config.toml
n_layer = 13
d_model = 192
n_head = 3
n_kv_head = 3
head_dim = 64
d_mlp = 768
vocab_size = 4096
activation = "gelu"
norm = "rmsnorm"
norm_place = "pre"
norm_eps = 1e-06
positions = "rope"
rope_base = 10000.0
rope_fraction = 0.25
qk_norm = true
attn_scale = 0.125
bias = "all"
tie_embeddings = false
parallel_block = true
init = "normal"
init_std_qkv = 0.0255
init_std_o = 0.005
init_std_up = 0.0255
init_std_down = 0.005
optimizer = "muon_variant"
lr = 0.0063
lr_mult_down = 2.0
beta1 = 0.93
lr_head = 0.0045
warmup_steps = 21
schedule = "wsd"
decay_fraction = 0.619
decay_shape = "linear"
final_lr_fraction = 0.0
batch_tokens = 16384
seq_len = 512
doc_mask = true
train_tokens = 216900000
steps = 13239
dataset = "wikipedia_en"
Each number is 128 + 24 x the weight over the matrix's rms, rounded and kept within 0 to 255. Layers, rows and columns count from 0. Numbers have three digits each.

# q: layer 7 attention query, 192x192, rms 0.17, rows 86-127, columns 128-191
# k: layer 7 attention key, 192x192, rms 0.167, rows 86-127, columns 128-191
# v: layer 7 attention value, 192x192, rms 0.173, rows 64-68, columns 128-191
# o: layer 7 attention output (transposed), 192x192, rms 0.155, rows 64-67, columns 128-191
q86:147122183148100135149102102095135158084159125131106139124115161125090135128126130137129114133135166127148128173138154124136100098112126178141146123147128156207128130127096123074148133105115116
k86:156142146142116155096129098140140148108165147136107149137088135110115131118129098124111193155164136147096133160137142134140120139068064128134116139116095116095135113114094142095127146117101109
q87:132101120116155149167140096101129143152142157099115111137188145127113168077124118130113119112132131147133112140125093131142091112108100100124157143157105122097117141101162104128196113131129088
k87:148119122129149131131119145137091145113154138105135196117149129097125147132155129146102121141116152156114180098148175143097107125119147171113134171105114079135142114119083098162146122142122163
q88:172133162119119084129111092131134112174132129116095157118104132152116124090086081157108147110159147126153129139084126172132119171120136120137114107112144155116110153178128172138157117156087107
k88:157119107100107142131150113151131087135139159095101140144112105158073111158125181137113144154151131144127145108134153089092139143144114065117104134065092105092130168132143152138095096171108138
q89:100158087125104116143154122201130162114151113099118101128102111129105194116114138112097130112151105149157139109095145136100129149115070154109092127108137091121111111151137139127158133150120114
k89:128093136127124110134147125142091133120138114124139143120111136135108129080116124157105132114141105126170134145099148097132113133087153149119146130106151151149131098148124106132130184137145149
q90:141175134121096133156170138099138177124088107104146132141106149145127151143124133114114114088137132091109056101133136082132122137130157171114119132129149127117165160142099167100138143128121120
k90:113070156130113160126123114128132142127142160139134126149123163117145153146099157125096107186153148098094151131106123120164114168136168104151098120167134157137116154160130138127122126153121122
q91:093069135090106153144127075160135129128121141127173130110103116133132113141097114125110135190108168128133118068104133106120114112153122122137124140117142145154111060127145168110106149148094174
k91:135162143121130157097145116111168140112165106115121174080132158105139086160160120121125124110110147099144143163136168066127163102131112122115139145100125109125117139126161111168088140119171095
q92:132150092160139114155114113113158094060144140160128114192137135141162164134157108106096133127107163119169064143132132146144099137117129133085075109099095109074127085111141146155120148117110177
k92:114139130148151093087127107122120071170153117129118135136125137108113128127137104122157094121119125138127151099134137142157103121134134111162108123119133166126102106126081127076143106083140161
q93:088116136172113161134129140095137128161134115097155161142116081120103107113112131130086125127143142105124137160116127159143153105189122109156095157144152112173102136148142138128100142091118142
k93:118153103155154151171137108137157150153147149098098165161095104147142103109151142143113105098142113154140096094130142152132127128095157144100139091127103136131119094153163101117099100174110089
q94:172099091121165097118135127134137111149122113150163138154113114132134156144117129147098077103121113125110114119121106148164122171163119098121148118170109158138103138162098160101148174141113128
k94:109102136118093125107158133139094153104121122119112184165102154126091101090095163162125111124119163140153101107087081109141148135114116120110137091120150147086107132157117092121129100163152156
q95:135098131078159125150159127148117125113161159130077150154105165107123136127125107111118082129123103069106166122148119110098135092168139157131118119163151127166110114145112105138164154175168152
k95:154116126118125119152127125149133135143094147142085148154111108156111127070101123116116088135129128162154126147122149086155135096139104146104116141132143104155132113132128131152129098165069179
q96:148109108148128150170101108126159140144159166152149155160122128154125139166152097108163103141112142151158135172126109140147156133134061102107138142138115113099119098136145167080086103151148128
k96:141105172123134138103116153092138115111130162114148165136129147123113127170091120115123097126093167092109136143110106159118101128167172154153078116102134136122147112083097091123103105108128117
q97:120145116133125095145124131149150104148129121103127155140123146157065124126113150098164140118119179153175111138109109129091117107134123135114136141146093137142164114104155135167143088148145096
k97:105120112129076121151134134127105121122158107168121138124115146125169081112122113139099115095093126139130099171166142174140152128140111148102132144115119120152114115122140130094145112154151118
q98:169122087123125150134127116128127124113128120143122123132111096146114137163134125154132127073109106160123137142155088129090153133144140115114162123108146105131170118084114166117135139127131121
k98:150090110103112148084125112138112110132128110103164128124142126149160122114134140152163139104117127124149096114132135118109149157155155151094136121113118133126124102113110147092168114144120114
q99:142118164143096184134168133101131110125081143103100137094162132125120150165113189123138142171141110122150111134148084116095117153132128128099133080113147104091102106109106124121110136107084135
k99:145123127128178112128143127131112120153149104171108093129131166152170121099153158137085165130123146101129141120121131145096115097146110118097129151135142125129155148137132153118138095105159108
q100:155104139137143147165126100184096138104096093156132123097103101099110162153139099137171136126158154126135099120120106096133150130106124137115081161130114139153148127154149091095099147139184126
k100:080101129126119138166104122148150183127118114116151166125130145135115081147091102094119138110154160152088154178099146125097132145119166119097154195079191097102119110164148117107120103141132161
q101:164126107096132141128122137122088121147129098135112120137137113108137114128148128117159124139133138160115118120167131112121135133127116139138129102165166102087095118137114126132130105119103155
k101:143124162115151109118108146139128140114143136159096054115148142114162119140086125132125133133114139130130138081196131143101124131147134114142119118157144150084130086147129134100097123107138105
q102:076136106087107077097104089134054129171163110126124101116122151136135111110118140131130102109136111116111140121122138111133108102123090101140104108091124110088074159128120102124108078158154122
k102:178162162091153063150117131136143103108109112115117092156142124127138103110101141135122139129114120115150131172125139111087111084088115094171178181149141116159118162151151127124152155179154111
q103:142143142139111092091133144131123169136152146088125164144083097147108125177108133120122155118090155158166147123116124123179114146111134150127113125123116146188143122138108143136118136131079158
k103:153104091073167147131128096124129141141146118173118132124129135129100107124125138118089158073110139143094117124087114102128099131165100149131140118150096161137129146137113127138100104108101124
q104:132141126122145136098171150149120186122134136127099175095148134141126138109092122114096105150148120173136162135141151153094091159127132136110070115097046150168137141139111145116151131099121130
k104:144135110109164143159168143136130163133093160131048113150094141145118144088115160086076132125133102116170169106120160129147125094107127101126094141105091129163131079094100111123102115136100140
q105:151149121152126134176135119148116147132168101109137104102130114099099151140148131113132100168164159104096162112183102135138152124088119135137164122144166177131149116107145138073150160113098134
k105:162087174114155131119118164151115140116127117070129154116119124131145119171139146150141135142127157143096131119110150151118110136171094147134174114132159120120107120115087169123131134114132111
q106:134130129110081160150148137136102157160141115138133138134063105146135138095132127121112113087073093174127084094129082150164107129158162146118129116129111128186139098154141122105100118128078156
k106:124128149096140165127116144151117150116132092089106087176118143137101126142143121119086104089095141065120149144159118154135116152119118163178124149123096170137147164111125083124118166138085117
q107:126122165108118134136149166108130110136096151129090140146095131146108132137121141110059147080101111095138085104090174148142146112111096095135133107150113141161138141147084176114148100142142096
k107:136157148151140147143163123108149101146144124144127132128109130114134118130143164137187096127153143148106119151143122107135126131148128135138103121150137148139111124161111164099091158110132172
q108:140118116088119122169129109119104169089101124159162158155136105142127193158091184152150136123149123093143114153133127114116178158137106107120139136145114138128163149126122124183117132084146147
k108:130138132127087160148130142123138107101143137148145127098144170086119114137120141116150139108147108112145114200109096163105134112096142133140173139124134145126151124153151126130133148117113135
q109:104156120115126128138157110094141130126134123163089120128155170127144118105150149152146109121142081162138147147117142087141117203110086106131113141111139125168159121169097142170162090085132153
k109:120165158102149115109123127131107134106118133160134134102112152154136102112104174103138147145123097130139156126096162134124089112099127128089096137104114124151178109160158090131135131095108118
q110:170162143151158147155110150128142124147136127130147156108094112085122161149134137115104126117151116188101094159117120104173139094125115120148138158136149163115078108163099159120145196129088167
k110:126168129090173121120062045129135090146123101112075119103114131138124115108117158125107143047118144145133081115132184147138148159120199107113128142166133115156059143112090118094138103178067153
q111:145164082081139107106118100140113142147138132106161110088097170140115122093124130117097129124143134106173137108153094124108142102164080116116106143115134115213097096152124107148100113130134124
k111:101142138165162104124133114131140115104109143142114097160145130161152117117104066114131091108123133177166139114094161151091088139168143104103105138111119112123137119129148127135139137108118122
q112:170149136167142126113105092126149165106137141105113086100093092126101142122132086089121123112124142125165132133139152147129083103150136127101112140136143159144122138121116114156165110096126132
k112:095104110144133136145113199135097141138109137153145134173089156136126116143105145124108122160131120092102158107112158098142163152109101144114144122120147088148099132134191176122133079104127128
q113:112146147124181121096152120155152135149153087119114151115124140125108077148172164106108097126092120105112122161114154130124116131121110116130107146120108167107130144132062132160079080125101130
k113:150181124139129122103167145145137103138091139081115139162134141158133116131079140096103145116131114143139101127122140135162115143135126159127125129090111151130131154148125120115154153170111152
q114:121124141105106123118143131136130102167138116114109124124133094135132146146170098164133128132099076144113106133124091142104088087087111194111191136131165154119114155136148111138147167097152112
k114:161112108130139128169110117132099109135116129098141122116056126104126147179130165124112138140141118141110176111112147119141091159120166122155156083109122119122121143081143140106076092164126128
q115:108128144149143108151142179167102142145118122096155136165151095139071101164114119074125119121112146076126127111148128154105120137158193103148176125092102147119153163153161139132135140136123098
k115:156123124131163091190109076113131170125123143094132165147114162107114132102128140124130121111125127122176122125117126128128095152149129129115127109127142158149170120155140124173111118126171133
q116:142103120148128131127165080098123164082093103113100111194104113144152140087129120157082124128124141129150176140144161168152171147113145133168149128122141120128142115115118110116157152133146126
k116:128127107135141143105106093088157161104122119091152157155087114104172134126099098177118113141144134127151120159129148086126083126144126122072077142110068130151148129155138132138168104118112110
q117:135119060132143089104126126133125146115129120114132156122128128113107100138153101148104091115129143139122107147102130120134139129111194169148131102142142087119129145108117137091125133075128135
k117:150105167149141116128111118132126135144147120138088136075132104144120099128114127165135113129107138157142130122167079126150092132130102111145077089175108099140108133115106149120121165150133162
q118:170140129133135151132145111162087147153164133163096112137119099136096108106149095134130141118148135124125123087115091108116144124130101149114093108145111093139148114128103144120138126120172149
k118:152126150138101132141113145150162169127098140140098119066119126138116127188099122129142142080099151187099139125115125142102157089108127084139151122144124118180124180177087134105135130141121108
q119:133115101115133128099143164076124150141124094082116109161136135166144166095127163119093131140185161131128125165136135095090109137116117115171167097134104159132113102130144110133077105164128164
k119:115129146131130074144083107124166115102126139120123095125098124089151069123135161158087116138125137171153142127125156147142134131167091101113112106091138106122148153109101141144114153154140147
q120:098129125136080101141151156138107129167107098101123093117118140140131123137128154116143109146136140172158177165110079128162120140153116131143129130178136117139095111105137129137117136118145126
k120:084129109133083137123159135138108141136091138110128098116150064107142077098169150099106174160117118097147138117115108202120104137159132129098097104186169116134104114146144089184104099149138081
q121:175124095091143089118120150117133127092135110126110150108155147102120100123140088088117091173149136153142085097121094118113137121131101152116152131112116091120137114122111146074116079127113106
k121:143124124183169117154153095149126131188113160164150143104095127143123105102145143137127111077172145128079146160124139143141119128106153114139121126113156095068145139104117125138134141128107122
q122:142142152114130112155141127129140144128124142154129147119135088133129151127135137158152147153105073159158079136124109110096121129123135128139103101125174126139042109127110131130107134146158138
k122:106121139074110115182170151122129097134143153130146120148127129114124111124148080123142106129123144141125151113165122131160156170086113113111127146149148078154133138135135153108132119094142093
q123:123177104101114130149140109095102128142118141114152160122101125118147120113171167100150162134133182090148115113113133132095108088144110164188123192121079167119137144139142128120142162110170156
k123:133116140155093143118151155151118108092128117133115145145117155147112115121157123158097142168163140129127142132172108107125127163110188122176175138126086113087097076134120100116107124151118125
q124:118076108089130122145079130057149120151152112113128103121180160127120114135107136121093126118110149127129122168122119147095166126143123132123114148153124112073145155095137144151133107113150157
k124:139099164166166150128161156117099147123142097159153076123137089091094071141174138105154115128100135113106136131100114119131155115149143097132151122139123142128133102110110148109128052129114120
q125:160126105129106130141135159116131137139138131124122157152124170137149101083128121089136109087130103106147117099110142150124174110148109114090108148150110126135149172108107130131159132140129119
k125:131122135187141192113119103157144118099145091114092104146151150079130140140095127114115150107122107131150122097132131121106098151141127149104126159089159098115108118122140114146135124192106116
q126:110160131126127117136140125162112130136105085120133130138109108150139104132122131144117124121134124166107153158113092147125120152118146109118142093146145118163160115118112141138146135077103131
k126:113106125093121127118139141118127137097133097081094109122127140116108148124129176126118105106157147155162085088124125173159148138116116148119111071124128115124147127159120136110140121134126115
q127:128122138149077108135127165182156118109162153147127130143104158144173144148121147138090149096146130156147181108147135128148112141100129081091083171142122134112136134144160139155147190105183090
k127:105082140153100110152064118086168151129117127111155145156105135143159115136128140132138162071107136135160167153125137122150152108149136118112130147126118140186097104133101101102089131162080121
v64:097119116111168130147114199159119125142136181136148099131137164095180138122110126153196162125128156159178164124149128093111140127127115144168140150104155130155137124101102151121125128129147112
o64:112142103094130123127132160126124161130101143144141105119122081129057159101133111152130149113115106122147153110135157118110124115112115084097150171108146156191158133078092081143085121122082110
v65:109156116141134135117106114150095145161193172114101169167139134112108143115142132112135139113113127067166156088149104127113137173118138133119105079134091130148118120089134127175155146134146148
o65:135158148161104099135110145136130125118173119120129147159154118145157113131112117130155112123125107130086106160163130105121093117139135122122166171129155095168103144125129141150161163113101135
v66:197158111134108090134127127169125111160125129136160153104155138166146120168119151124084090112152081144146134106136123171169126101138124157128153169139082104111165099130126152150110147122158133
o66:151116150088092103116111066113150111161055156148111127079139076162129153140108120161089098106120155099135095103099104076105089121137127130116149121146176096135149146148117124139115109123139162
v67:104109127087093091127141142141137129124121111159122142128155088140105149149126128138119124151149102103108143130094157132108169117166123129127134127139150088149150144100144116085135116121090145
o67:143139100131172118156157124169110134130091174126144153160175122132121127135117123114130095135108128135124142153168129103161129103159135126113105085122144162083136143189096150119141134178116112
v68:130143116165110148151115161116101100170080136094169163131115129136129143127100101163130146142107111142084097184113111110121111150158161171097118091071105129132152153193104105180089098143157115